Part of a small language model's weights.
Training: a variant of SOAP for these matrices, 4894 steps.
Each number is 128 + 32 x the weight over the matrix's rms, rounded and kept within 0 to 255. Layers, rows and columns count from 0. Numbers have three digits each.

# layer 2 attention output (transposed), 384x256, rms 0.151, rows 10-40,74-104,138-168,202-232,266-295,330-359, columns 128-191
145098116146152159116119093108101130117185105087085094096128127129110150139115147143126139146085152148166126142070072162135121136090154170077165084127087098132124109176044111157141148086132165
157150111125154100110140159192159171151160151105129117177074034171120089133169136163154133109097147100171144103140092106117055110074137141068107129147106084137131132147070149061128193129160117
131175176068157148140081118136180209130143099102118149123155197133184107134144098105119132158115207108139125147127140140126079121137126072112138131134068089118170104101186090099184153141151141
126162127090141148115197189142101169224108119116122167178120081120167153164146098097126174115124185143136112127091091112122095151102130120150139122131113080148151142103096046094205136145102084
197122101161139091120137112122089174082121144134100129082133153101168140148126138176133028129114101135095084166081119176136113205101150073102197115115117154169179124116140161116116109142186105
129081128148083104142128057135131166086096146156131180113119143166149090132150125193164108088144112124184061080149142082133101116083161198112089118085087176119083181130146148159115098071107183
154165161164124090120173130203112150143131130123085155153148143128150090152170124099124091135111132136187155155173195112151136140080138092138156132106115104148108126090122102138123136144153120
032130071140183093118117179080122118177129054146162156134137135148148107133080104139117135085097139141152063109127116152152177167106147114094063138062125144104141074078131119143117117185114133
057107142095081123183147098066106141130119140123140144102130148147120157103134090152135084140175134186056137101151148088122082124118142126126203117165188127135124134117225125086174155148128182
117150147115147166141133070117133085140175117107153037186185100159130172095166161140092123128084079156092134055124120167180180085108108117118134087182106066152149097120095167128156144109084150
147157132165127182104155122130120097141090141113085077108119158159143076155124086122136117109107121102115162121099151151116082154210111099135111121114150118075173203126112143082100103108099102
079128134108121087104175133129115131117124161144089141110081131095099129164101115140112140124154068119028167130061153067123136164107065053121127143126175100124158139140132141082120107163105101
079087152133139125113131071108184036102137129127146092121131147168145127111138148119100138115127132139133117130151137150083213155150148200076122139095155120163141127176107147130138145068114137
120173163144134132105116128191109093126114109095109106130102121171120128153119107140121159126086181115152126133132156097133130122151167139148102178164053109118106138141075094142160130122147143
070140113128118152190110114144130128142170094183145100116109084126072080089154097193150155099167105154096099086136159147116153154130130116144102163128039143161081116130136193144084082121095127
125112122085122138101172097171110126089115132090099071115134128123151094141127123144128126148146108135123114086092108112152166182125104131162191142154118165107129154155065103115153101119088147
155169142162112096148089099148101157141126154140093100069087143139102125068122109185111131182158110090151146121122153134123173191140147125169073093155127104157100188108184080048097106145155162
140150117145096130127143168144102152098136127064128170118133146100122139142131130157132083175094060144118075169165132148155150115137084139106092116137126177119136155068075145110076126082142189
118147107158112168186096164141071143140150147140141178148131150154136089170145122130187154083115107129096149096119111100123117167095159133096090140163137135156134168141113096086112113132120102
169154106132117149110119120113098130136122104170113078159178147119116164158138126084088100135056131186146112106123153119134119123113219151109131132135151167176135069119098164139098120171199117
122144106177128129147127152109140128138119142164151138083098139131119123135114092115139180107175155129157176130123138080146100128109113089122159127094104102143150077125131121135167112124192112
096158158114117090092185107105135140192141109132131146137130137106088118095172107134152101134111133183149119197104127138107188104169112075140188138085156135111082126127140117105078111119110134
100107129128084143114127097199132183107125136172107090140062192097122143064087125164120121156109135175102116130137163114144089110118141140123161137133146131123154148154152084127129130179137111
165094126153105163060129131138133111150148117071153142160116078128130093129145119120121138109129172107097100126162187151134148087069172096094130144108142123176112100129201102095209116121093113
169118088184126131179098125167106126070156121119137136060113100147118097147116104194121085144106032135186156072107101140107117172086146128164080145145096172123081159122104164166116089106149147
156122141168072148164136106118126086193148145101171130111066117067135110113084141070103124163112144150098154144148123086092143139117100132154166120154108127103161128152226125088158123098151139
115133123088161141066115140071182180111152119155160109182200079076180113116117089121122140123142116117146132150175184147118128112099118140103079131123144133137089123103069142168175093177126166
152155137101113184121087089103102155075127161156097127114135123114122141085149143165130108119147085113120182129109129071116150136170070159121110118117116189086117168135094154135075110084139064
073155093111143176144092110111108120151123134115171140167143152091106090126098149167073107099162135128166118133106136155111092157118178156158113173081071114142101085097113130168144111110104137
181139130145151135093160153131094098135137127147138150090103121151183087148170145108185057141134124111119175125140176083079177171117178100130125145149121161130143145181175138086155103103140100
065135125149122145151111125146085150113098100124185160105133130101094126155147147100095158146100116126130134129128109157151095104120098080131176104104090115125100128141185079159192135143175117
159120150146137130090150181149146115046079132092136130120148146111117110124097126134090048127116101141166132148099082143158111152133160130109126162133177116127119112180108142104143155123191134
099099121133136154121165062131145173144123164140113124162101123135111123141112068145147120137115086088147125098149079144125103132129129188130135077117168124079100184045111146056119130153156128
108213122153141118097116180071139108070132147120127138106127133142173095111199064089184142177131135164169094129087103099184128108121122111151166165141164073118105099064157141145121151095155078
152166155094160092123137113170060173180106157171110163099148161123058120114128082131133110185083125072114127112126096137160157201136132157143136164172120101119139091095081121074103112155163115
169079114115147140066176162087131114164153157070042126086114172145180055127180059176129123127068115133126119137133140121141113174079094107067150101111133123154149080096136057130093151127098194
124089223113097123089169104146173078122151122171144159134133156162199168138067112193149139123120134123133123123125177106075067138116138100171016154066133162119138127228108186136140125135111129
103149187096095137121171143255075145172140124132133136161108134121071152164102068185122115084126066136197159195145125157132090144139143119117112093092164101199165069118143131156158106093141173
156044088153150120128144153029084104122145130092161159145128160104152139111127159089177140126098141147150157113124166111066143195117130129188099153165081116105094054044164121157120132114114081
125153079126110129169117072165097103180173092112173112083156147164138136135138102146099103189131178218130078077142084127095126154126058064122108157126031124114110126122121042073108206106143100
130132115161044195119191104145142155148184140089131089208134106137096078110170117162108091107142104233150156061179072144088250114149083084106105091135044152090134139107122184144102165127115138
078138181161150164124115125150175131112074109073050054125129155102167137143159147092176139133108120193172134066158122128091107146123116073114120130099140149093133156120136063129079035085147133
109150075161168131201188168119054087133077137130129140120098137122130110213123161141103144109116092150102152140098102054110112082103135148088116109163137146092170140115092112081155089126089129
100117134117095179138131116027116033147156101097119069119133119174140134150143175141095111221104112117087091137174073102091065112151148166097140099133123127169116168139129119144131117129132108
157157134089220135122120105156129145146152104107122151097074109161171082140115122155164132128133160167153120150093161190145162113147139073175112153101095040089191140114053123109095155144116149
165178082048195123128144098113137175135067120122202130181109180131148102104127139096194182148102107117093158075096135176113194078182079133099154082170079104145162182095152103089104155142144081
085184131086147089099181167157143141086124174096138121129135176115058113214158082193160145145190118057100122155088072176122111126131135123079159132111112099121099157141091137157213086103043148
093109082144135142112115155163115146159076079131131080115076123113126193104147206146060083147153079105150091108148157078150122116218141098181152159172156072220168128103123101060093154140112133
193125087105064128130116126169093088107105073075148174145122140129133206166131041149125127142082096090152164158080126152089010136137104152161172146152114123083127095037087092140116097121128100
104154162230149116084102133150193143094123095114049150062129196147109143179087134129129158136095089133156134103136139103162112173118140076135090188155196085146124197120101149145200095119167109
121123110103119142162202192082065022160085110109076078093139167055142182128151214123122096011080135046155132131186181100111170141168184107176061123170210085097128143143146107093090064113198095
179124182193103153099169145155128140195087076133122107089093168097089117127124161113110082139175143105182120126114072173182049181122184127212158080115128091181224054084112078169087042095125056
062143203164155184132153131136156114156171105102100146169205176090118082079169110129093084135104171157115082105115145126168038201073095160150143150195077138132120172118074035179125163090174121
114176184072092120120111125131096153184156116126093130115126137134100110057093171145086149182115075120103132105153162150128205094104114165110080181107150108141148120125117048121133089145052108
120047095120153134054130111118122183128060083122174125167120101134100136163124211129096127106204173078058196097161143131194200079134180094082180138100088174103091120104166115122122143140114125
179171087167155181107073132149107153142119099101178123148093105079127116108185141150164168147125178131151159127124147169127077132040121125164111132165106105119100067080072093125113084073121107
137094078150126124148088070098159111191153189129157119133171151066137164133106157151070140163135120149143187106105165133103154140097080080144117101128112136141129097112139118185129096103097104
183127081093173159098127107032130208191131157145110102143098133147141105087172079145127119097142063121154132168127160144106149034073133139136113084096142089103155187218138164132133176103072106
105117162143146165100116100087118135075114154090106146148139116124089107134123099109084108177133113236121161127100108094072164090152123082142104116116067191153127177139120094080154154132116072
214149125093179139087056090087141160121105143093115101153101081097128121144118109095095140135098122151184141113121173119145159134114165100180131124072165154116159104174181140187136101244106150
127114151173124139134122098086057076185169161171070145095158082115098103167167138101203124157122132156081160121076096164120055133115110096089148155182090137120127104091107165112121099122136128
098142127178156145108093177122169124106124099126089121150131109127119211136104154138113143136104179107128124107121120093114137083162040128102130109171088157118087143171168127124158067132179146
168108147119103176117121125111140119128128123100081108150127118163140135145133147125112128183128151207159081122069078144129156093107171137083165119146103141114151072233085144161097141127111094
171101125138200117089161141170127123137136162117122112156077038184179114132140158187171127091110153124206163102161141144083112143100144162073124119106141074192045122075117155130148183124149096
150132147102152139177090109073160175087164106081021218088143173119173111119133078075127150137115171090142159198143124127170105172151102123110128130128128108129119120091157113079205111128143155
122171160130136123115198155109138128161102170119115194167088171131121094122145080073135111114201175109143112084104127136069096135131129113161136142122094075127154132065183113104152149134130100
170127134186132098109142117118111141107096155146144131087119097103142155090145135148115100092144094158127059134117090135124056204108105085144160144110126138119172152126133130111147132135121161
133109105140064107188090104115166126102125154176130131080123109159147067141097119187140114108097134057147099105133140100137149175127161169131098125105074128155077160162092134184097170088129191
181090151102095105092145134153164173150095106154100147215119164096154111151172143147177112108187076180147111179148174136130152109061136106132161156135141129156117111141207075111112085139108104
106131059161207063163133143099139128108132140122135147144174139142096144144126106136113108074067141146146136125125135118163167147117139147153111085123138103052160118090133066132142084135086086
083095111123113098158143101093108106067102076122143122111149148146145146102136097141124112081137105189099146133145126142140140128120119146146178093137180157145088111149190168144165148219144121
100146129106185169140168096139093078125123134164138046140166146127166146144156164115109129133086093119070174081142120154131172098140099114095110117162156158155119079105160131143078097139089108
156159157160163127110147137108107124157036090074063050086095141114142090160127133115131137137113095077118159159139106135111150100180177095128115135157116087100122183108131129054118102113148118
091167101093145137125130147143055135148124136129129119141126125096095123140097103096125144107152030112054159154060117057121152130087072079144155098184143080102159102151104129092115120137068088
139064124129112126127160092123167094180125127134158114111105156118134122103102137104123130148134121162103140147192144169131180097150110162118127140115135144156123102115130149093166150081125110
126142124170125164143128096131134123098111108104125132154138116169161088151152136130106171106107183080155146098150122102090123192089144143144118149133072092158105142142031106152122138073129125
062138128126074125165107115130138128117156111108143154131112126082118088058174071126171129084174107166084079098173168161121102126133137129152099170167145125160122141139118177098094104142168136
120122109149149123131126107109110149114135178126148107140141069125139108132141151104100121122118101132116120071096113161152172153113125151147159126136113159138137131152069131163120072083064151
075115125141113092163119119068100172140082137165135126100091131180116128040139147175120120174143126114144153127105089135114160186148115094148133112151118141156119155122165134098050082110144223
139130133130112120180113105142098152110111129065107183149155179115105149146129106125136113130108067115088103117155141152167160169135122132167105143145138199178097147136091136132114084139180206
117182111161120120150115146121139119139199101142155146145106117147157106118170126135120162070133081086121158093120128129114121177116133154146111163182115158181113184143097130079118120146148132
158163094086112111133179112111106113079147145132107125144175115115127151132105120056116109146082123136137097106083133091139135121165176119166117129180112067148145102107093191090135128129163121
104124133185099126115145150130130148116107168134166152122092148141110105124101138141130127137188139143165175132162130131138075120139147084127119129103085136126124108088173128122169084130204093
110158140158148150041191070084097187138174166164129175164134156118111134092154097142139106158156119166148126153089161156147156089145116075071147160100157195125114115121163145155038139129097101
113114104111093128152147094137145140154191111164064139169033149112142138117076128135137155161117112152150149158156117125150181140126160153130157129155125166153138140141151072140107107160142100
186100095126104152101152123155140109167131102089073145145090106133167142095158129144155117098162190122126131138130150088122159092097133109102163115086127119143122075113229093148193114137085096
142142112154109151163084091131127110089165139122152164100115065103127122161120144161101122141124073141170145061127110152096131167060138151125083130129100134122092107143092144190134066063130176
182156121161078151099161102109138143163111135125163157123070153020127123123124145086110111134108143183076188154149141065129153145124109090196120115089137144054146159158190143093167158139205061
120152215148126150089109125053136160178149113125134151143174107118142140117142121137129133122164116077137110165169148166091073114088099195092136110098107096156109118113076136184191139145133149
149105139114129204120122115088155118097114123155105121125143137135137127154121141127093101112144100131167137129111106116146156164109110160136110155104136133129120131136084189144079128101133100
073134044123160134136106084118123124116148147103108110127135160112152092165128136169089131105145137122159137151085137121097058218100161120088087127109088133149115111116098139174116118089136140
198092125149136101087163155122124112127112156128116132098091159169136093150157107092181106110163158096092149106147170131087170150149139132117102117150152120119161148123163140079140124135124122
103112107143116144142090135100110132111139151153127150152142139117104131137158160156108162141111115158124126142114122157136162180141105138052167076111100106152121136146133120189164146130186127
127181187115121154151180175167136095080100140123119171117106156083127135077132156139088121136149122131104116144080138142142136192085157088224115092117147119150065186148158138130121173157195081
170057162096079146123123080160149139173135126104066140094207077152160119136072085164133109161152142084125152101150108131153108118147098169165131156094130160125159083133174114120081106158133130
136168181094160129116157193074109025168183107090131080083134137113120172132134096121176174121157086149150102114189105153143162111188025137197160160168212191150100042086193111163139112095071129
165149129166088107108141169165166090131081206177135146095158143142093141049130095162153145163118135034137160131097124176082109089097108110147174176129136149111094139154153187094060100134146092
098117151154137153125157118095149098152130118080074126176133142103151112055160103173109141173094122153118093124184094118153114141132150080067118132092053172156178095102151069148121114039099130
143124061154069095122105138218167063134126069152129120094170157130184117188142157126092158148045126135135115060118155087154159220156141097137076094162094170141106120172142200101152131180168109
131155127138085150117155115092197092154166153088137177133102047126119130147133118170122189108073104135157139160148156120152014135194119109135165079152151168150124129148069109142145142120057144
185054047185178078124060133075137202185117161040138167083104100156165135120172116141161121138092137106143176141135151141066056171117095089177135144116056105096145054158169126126120122109153118
133201114143136107165152113137134107193171108151187134141127129169159150145097094127127131153148179125129162099152066149128239094137149137170085165123101134079065105062132068168099183130126103
149119177155088141147139149100111130124187160144085130138108142145110112088085117174111063174171106154174205123080062120106116143165120103105166153031149099088144088143118133103143152082151121
083141124119092121155161172121138133139061083150083163147096126091132111142155156136142098134092046121159142108127141158124195134102155115106088180066136120092153201149139115176069158173143165
093189121148136155111156216149102051159113106155165150100102098097106168148100179164125145146154095133138163153162125073118069091115128147153135129164141118099097096214124101093149158124151114
149236131122112112152089166092064113125162188159073130157092164114121154092104158111044146161094167077124128060121133175122050105106110111136125107127115063151167149127214052160083165149166148
102148102098154100124132119093170192105171126130119161109061131134078096150160140084025084117140082149180144079187074134124137122152110129079062113138116087111067151104108141166169109168145188
130098031097139159094136080080134127124113196140147077120081115179199127162074156120200217214100027095100114098121129102132125067126108107101166114141120169180137130070118059137101120156117148
118120155101114119083164177115207128070112122153102117135102133141093132137122090104101152106213186129114099140136217188142097142108089158048125151112087100091106122139164186163140125093094141
098096134164143109129131214153159106123130131148139120121060139102146155085111173165087137089118144087137137094117089078159167124155117131162175180145092067178141075116167095139106161138131104
121053145128134133139131124169123163140119076168125099068138146131176126143149080116131124144086118144133167103069135129125025103081043161188143126126127094095185100123091101152098118117133114
122111124143122067097073126104109215162044076029095114065108130128174149163110119159050152103117119144126114116137205133183073144170138161116107067147152066084144153197109190134171111115217139
109120111176085116188153189129109201122118133172081143190112135163188126139164150099084122091147123086081178101130139070124130102158104150138026093099143117105102138135114142093119132135162142
154113198201090101141165091183103101167134108171171193145172175086082199062132180103107097079151125106123100116103081128095070149112173140254123122057184173145162077108151129155071079065060155
122086107119145123118089096154109156139121112111058129149084179122148101149113072217135073119160137117127119118152159101144005138088029138101100085169148148123128183145099069141087184096093120
123141164174193112189097063104066124186126174106120167099119194168106094100167186165039079110128059077135235157123130186130148099178184074129015108103128132131115085149128092146186150095117144
096108074134130101157094245094145151153090092182150129129159220127114126148172138140104136103161168091121144107112132067061219124093100039113143092068105120112111133145100118113106105178151099
162179140126183130071105139084109153108114114184162069196086146095147126102132121112142115140165185172138146120114128190122156175046158131131138128119159093159109058113135115105075131137078163
183112097124116172122092100100174178171136165128106156122157164127122125197152138164117077136115195113141132087106156141064138097093160105132101172066130158158106189116155164188099139160082107
068135134122119114057177090061145125145163077061126063125148126151156111086163141151122044106078049111107050089106152170136090126111156116145105114108142124100145135158095134140112071017063073
116143112089147120130184084164137112078102196123105165186128125159101086138162115045107107152111101116120027152122093137107161114200160155125109111131118151163099113110147104109114083183123046
224142188154098100154065125085170146122097215062100170127155094235112109165146113056136152145109125148133127121127213169032155149146074147174103143115088106106132106133122115148087064210087114
147151058188124119107108073134123105164079107133133105120142103124120155178135166143162143143154175129115137056087162117107055092094084111074131126146103103066142115150134151136094142116112158
051129129176125097090160161109167089090110130123111109110107156152095149085141145109109077140125177141154104101118139112111172127122102150178103153164130152146102200103116158151129059151136129
177088138121130123121165105131119142148116157078093118111145151138118155126124154130138168181162148162111086128122121153106114124118176106118168156125138117125103125191126103102132173078131137
158143135130126101092135130130151136140136176126113123149059110175160114160125139158170108143136107101129152129158116127150055125158121121118104130111088121121086116111187131069126162162167108
112124186093140136143101153110173168192137104126117111086135148103175106120167136109145140100101206127133106133135110108079092085138132158109147126138085134180148092105147121120207131141148141
110185141095139127119163141115115131152099122127128141177123121142135126146154098108112081109119109128136076127111123138087118174120138117112122106136110114118106128086130096116131179143107124
185116090163123082153152150158126125130118103156157104145143120092130100143148115167166116101124150137053080138100097127180130159111121076104173143068102207154154117110144150134119106141151122
169146125147067126127121081114100155103149131157143131149153155125120096135087120143149106151110132121109144134133105100141136193115157140162110098126111198119095158191150148144088138101104181
173135178142095162050109144124145155128071149115101114174135171131089060126112119128110123145166092139165145101147157107154165106100066089155108107130122126198127114082202119140105130132106101
076136094125169098164125204082124163151147144144162115101128128140077116113096129124162115100084167146144126140106150126119116193115170080107150080138118109068123096065125107087137103139138100
104111154147097155183148100132123131127126087140112129103181135139144161109123088152154126076191160216088195038160125151105135128137128166141129110116131152132096125101175139130153127148152144
115162107119118116120160111158148125128144140133169119132141145116122163117120178166099133122100074185122171081070105167108161065178125089091086131160104121173168072120088186201134188083101119
203134176155106155157137136098167109122130140122124071091095165173139122099107130082152132079131102109109175133152104085099121127182121117141058145141109123086181166114143135097128126121153119
086161071090131113143148163133052100162134116138096140125153127098126111146096174132110094115112034106087169140115135122168114133107124078121139145160173070120175090158106105146158140093105114
082092158108117117111152126097137062108107096103143152106093178151132138112117131151108114109094110119091118130154161120082151117129089163088165123101151077190108094138179101093154155077143107
124137133124098115108191080199089138113139127118099123170153110159135123154133113125136136136094167102151100132120097106163098127141152136164139141120116126114084135103085132129156111138167182
103148163128092148135151160094126191139148092142175113186084102101148126116134121154148165136149103082117142106149169148106109137146065127140106136140077149194139147097138133141108133144102128
144122165107126099154160083092126163116121174141088125166182131115102106119102124112133140169145121130110149125137098103177117161137145127133178194114135150113130150154117122128136128120061141
067142112105100052170093188143128143130149147172134099091114133133090091064097120126138129198151129088155122115066155101144166168148127113185120111165121173190129136137139101085069086151121134
136113148170143141157176145175115117135098139032100177146109179119096202162112109154164122125130076122155131190169170113166117139129105134131150120163140137101166144033150127106147124084178099
090152132162096141152152120107130150148152095101131184131129120139131083148156133158139114119147113136124109087142136121086084164116115177134093105124102144146138173138127098130109115120140131
135132117126140159173149127111121181156145111138100123166156153139162186143155145063082158086061149134119107139134160176152099121161173119087110161142134136193083113105125185114097136197153132
107173143124118096126104158098126105074092127160163115183148152103091125152135136154103140153195131110146151114147112093151078136140091128141167095127097127082164043111129124147161115108107112
136161130106095120126143138097156182190162173143120133173134157130104105088167144118136076122107122130159108142124122156121133147151097083112174120095132155126130121096124094156053157178107128
089122096100154170153081076144103116133121107132116156139112185113140129095120140097142137128132113088178173154139159142221138122112168136139122151162141137134110142147115091105111106159142139
130162102148112110120104120137115137117143113110102151177087110133138098196097124127153094145133196103132116094142104129106181146096140114109135112094146111090123129105173113148156101129106132
201141118123138141144144135153120121090146109126150158126129089119100118134120103118106122140133105130100127107138119155144131159064167126143098117172090133167087126138130103129128082158089151
208085112110090136110122107107179161168136145147132094151075151076137097112104100070152139157153111099123159138170132112111132115193134096172112100150152095135167121143174151091150164159110151
149125153163116097072096122091190178122117102111118160104145152096167165114146064143142157096116125120186110099150171133123127151114057166119125082119108119152096161155090173132139093122150131
186134124094091147145139101089115137072130134134106139098185105121075159097171081123120086140170095129155167139104142116151123125155120126108087117070106147091089144156105129136137118151129083
118189092124086170075131119072119156099097149036138122120073144067128118111145090135093099171162142155157119094129181158104081146150101090161091149134117106118106127084135123087085099147095120
154132136146120112114113098117094085133116108140132136117130110174169090125186149101123054101127136108100162095170156104063111160092127100142136115161116180132140148141103155134135150111098112
134131158118138126049170166173093115120100146104116128122107105114117149109177113144103119154098141141107114134114088135206111125134138135150138136125116118124074157175123112138116180088183123
132083172163121181165104115159133104115140098127085107150083107119154096171134120135167103112160096153152146142147081120125102130132086119177089140065175153118137171088195138167100119098154154
111167175099129147108120160123133098098144135111051075091136112121163144151164120117162136100160165170123077150159196128108071108073080109160114127129099160147160064127151120175147116085106120
175193139097107102164139149139130124148059170170108165150138100118087170088140109149148157171138150097143124155107146175123080152099126106108151164129100091155088153139117127140117143081104132
134048154121166140118176141107077117146147161101058133143120128095132127095134134181156099164091150102164082172174079138158117128130142112106145157114085155122186062084159070126084130053139129
177131131137065132090128107142131082127099109143104114107163161142143091155153102129116128156096123173136125129130129138108160139118130109122054106099163150117119156198128149144086153169116109
201130200113079151047142148149153159155062146109089119140149130098090131121102071201129183114106123094134137140143099108209057154111098110160135094139159058162121141109140108162157111077048075
108106125158164091144067127104123214128146196055209169070141120178113130120119119162195133113084120106166121155100134115069060175160093078181170107145099113101169114124145096114135073093078141
124110161148151115210148144155120098164167126138154174093148123103158143100105139136145148124143210156102106087139096100126206093100142202123083080140146133127133119137121074134172190102154140
182157144142149158123142127099138092114178133157156124146120109155134135118122123137136097107098118171184175074112080125075178086160122085130127142135177126071136137132142165122129147106134119
140114175103132145150153141142089109143095143126151092119130111100124142112160155109133126102123066101136113134150099144119126148155160115121091163029178143116108189077097071156095139125140116
097102097109142151119160134104063084136194117133127163116074156122147152153173155123125082132118085119100161130118130115134102131105095109097124145133147124118172092153122148140129121095154142
111168166095101094155110116074080093135174112158081079147149144140132081097086155179097143178087106113142106149105134117106132103106122151085093129133107107180113159155151122107098107137187096
065100116139110088050101059141133161101149164095117145131097142135063146137131137088105118128129141086128133131123120133140125121169104086141091129114082080096123163116137174147168137138167146
098117081076111142141123156069125121178152158133157157158095153144128170091123114138180203168124039098092115081132095137076131127164072074112123128131079147157140103069119099111095140183083113
135133222123160113100151146083121136090130152110073125165138146159085128154122184138167148155172131106089108132151158131101085131144105157114162164110092133085157112092073162098162123145044095
056095125110153124160089172129141143107150155167122124107092156127122144000139132143125112164063149131142110168141110078112165122148109125092106129151133063203143148168100119098100156082113134
135118077126140127157080121177105118112137126101063156086105144136148190135129120150144155131147145116160138148083107129035050089090061118174138142165133085095147133073123086149156124138107134
117161163186100089147083099106128130148122112070079129103134104111096130094111128137110184132151157113078111094149142152138039111186132120105065097161136090156144127146111185125143145101139114
145096133150120164140141147146089164129161163102095120126076158150207166165168106064072132048088165077101120135123177117138098121192156119087065110138148114128104140079088111117137102161143138
145116123186147127162154123118125090133123115135136159085145161128084171175150148145096100113152097141142157112107137100172084144141113129177152142103078149132150110061144096127125090090135143
113150103137119151112090141125065155142131125162073162112134128126112126081134089165131102122113153129160128160093185103113071132115032107143178126128123150108174141128124073141094142133117115
081138119136148108163080097107078122133092167082143086127138110142082148060079148109059172131107056110122146142158117192123128102154140155107116169111145119111179148125107133141142185144189177
133129101111129128074117159084163141108126121146152142184185093139128132171115165120128095070155158120127126119154142101091219127086115077132120096084093178186111177094147130123141106152145130
199141145112171156108144155112121068109123106147177129133171138136134095102129173072110142107151118155149129118122131162103118144026124155125064120120092073125104109140117137104124130099100130
175076084166142165138142065056137177164132170114189160144064148089097171135142118123072137141111109117124169097109109128117225133128150124150076148134097073140155154160110182144102173132099126
159131126097033093093150108093158137130137121141105094117096099092162127053125078134156100122138106123136098122144144140089087117082127086144099134118118107120137155167071152089135116125086108
141133134153143134142147077092129125061167161120123119178180108082089091120141139081083097131147121150167101138170136104171144095151161150097084071138166181113113113091158131087096073151098060
098148110169118140132086126105147154113107180045139146159109083204164128140135126072127120158132117169160100117129211135118170137115117145193156183124094136053118183103164101121149101129107119
126138120151141144155083069182096115148136136131079146152148112115135132150121142111134133159142135115112132126128111121144080115094077122103101152161114169089144100156112161116109078123067182
# layer 2 attention value, 64x256, rms 0.138, rows 11-40, columns 128-191
121057138111126134187122115148143133131148100131104122136147107175175151146172107149148154112141123115108155136064122112117098171102140185085104173158068142147168094149114135138128126115147131
148112138137131174154152148161085120104115139142171079099164143128093116116111159125096195127064098160166123119147131193126094170147129163138137143157130138136171162087172104114141165092147154
116112125090106132158126122158124101133161145129111119143186171077143207197093171121183105101110066217099115164194082090124125124130159107127123131101155129098064115079168131094116120172154180
180110152107111125114123111144069115114160105156128109115107120128086147161087084117131114143162141153134123125137138064172136117140147156171105189134051165105127155164108132141126144091164137
206122117093171136159126154128092161179114102116103100085094082146134142174033112117074144149195108089096151090093114096073125144103144073091121122132208162144143079124129100127076123097149066
104139141111156126122115143091147039199090109140138118141160201163123112101041161119158144125139091105150152159126158109143113067140110125143137108161157169088126150091150153176125161087120145
092173136152126206181181164134091115082168134132086156130119126105109145159123138115171079151165122109071152101083136097139120091129109094151119145093111130130150110093152163073133237133161100
108113116077137120139114121177160126127090099116169183092098072054124144104160115134134136096150101208127174099156157104093109111137130145137128123152138101106113113132118137135129118178095092
152121123152130109083187146100121103113128157123097156145081166053084223162100179086144124190098093155156148086191112048132108142137112091119158131104123159121119114138135156094125148113127086
175138107106105107131091113108137127129172144143136105135187146110103180061101135111116141120140147107106142095133158101113143167125142128134127152195121154074126117132118156148136139163171076
134134143187056102130150089146157137126110160143091176129118123120146049115116108106103092170121064072160147154181224098097110093130136118148136153142111115142130177163145096146176141144151189
162152129068123192115089140126127142096114101128128106146193095070141110161116089081153152146145128104021140122029191133159133136113142090120141123113117146075081190077142111115089083139120150
159206140116117052089177115175115168152112150142141118102149168175121134095133139149142091113128179147110135097122149101115155113136103171131137089118130197092113145141172119152130140092138075
152137130124094113139099124083116173107132146128109124119121130099156160175064091127125116166122106048135169133191118108137113106156105185147086139140165153136152098168074091143162110143096165
189153123027130103136185105062160109110144123127119110124149100118162163079068136099120103094103099195165172173162108148131106145123113096099120159111124086096175126115159141103120100082125112
143151150163152099079118133115118068086128116112107135167183134031090147074165093080116137111089121096047160184153158114103171140115125168127091148117110190126115086112099133191103134103157152
073156122108142154139107089134149122118168130153121075167115152094090096147111111148135165179142135061151090072137087091121154111160135159100096169178129157125134152148140072110087085104128081
158087138160088143107166129132131172112140159111141084147117111130094115160132189132169127180085123125058124106165201156068156096106100124093137131093117114121154088124139137131121172132143101
109087124165115193058123146141160155138146110119126121125150091164086139119137095123114112072137140082107115124145158126146141111143118116162109133101093216107097149155131113156092163091125110
089098123084147156149147127089203139102109147139162102130137167056129089154184126153132144015102135091121100159161127094121098117099123140099116114094161109074051150123147163084128179080154116
115134117131059116154132105106152074121147186115132187113082150186104121110050196067160153092122109111154148132127093182173141115098123170109164163113094044136122107086153096174104072153131053
149110129174129155105079126138141182122103127134134117141132129088143158139162119132119114166120173099132115119081168138163143181108122125161127171117112081184041142067145150139141140055129109
132146118106085114208114123131161126143070163152113124139123176116143082198142042120128068184178186202097145184131132255120125112136128098098082114076137078068115101096114098164067170070135105
186160132082086105145144140143144132169121132125117165137127135039204078082109141162111192073109115143112073126121167088202131134144150143125137116107144064147135140213131160065072135078120147
106105139104183134113127178118162099125129117107122076142092115213151106173121094161085112137158135082088103095245100160125114107127143117105152158123146066152097159157171160100135090139150152
097125139171106094115095146091199087119110096129111114145175115131083137128089138101154151138131166125122121115161073141105099133092135149144110125144143141127136065197164107121102135085141205
115137133102120104164160140093114121126132137154160112083101070134113126126155140099127137056159177116135128111104191146128116154135113122093142176181108180068165136109154117146116139089126147
178151112113129196175176129152097113121177100122138153119165121154167139094134165139133096121148099134154126138157131185125104080163100132153140127111167113107111128092120151082118127138129114
118086123126112123153121151138131087155123163102142045182081107058170121104095124116170107067151104178168137074160178093110132116098161120098143131167147114216116147063134068206118208132154168
114127127198081163186102132079210106119157113120124150120150126066134144156131129127117123142095110229200113053132181123113105126132149160163149166093168185069071146094094132091055102046104160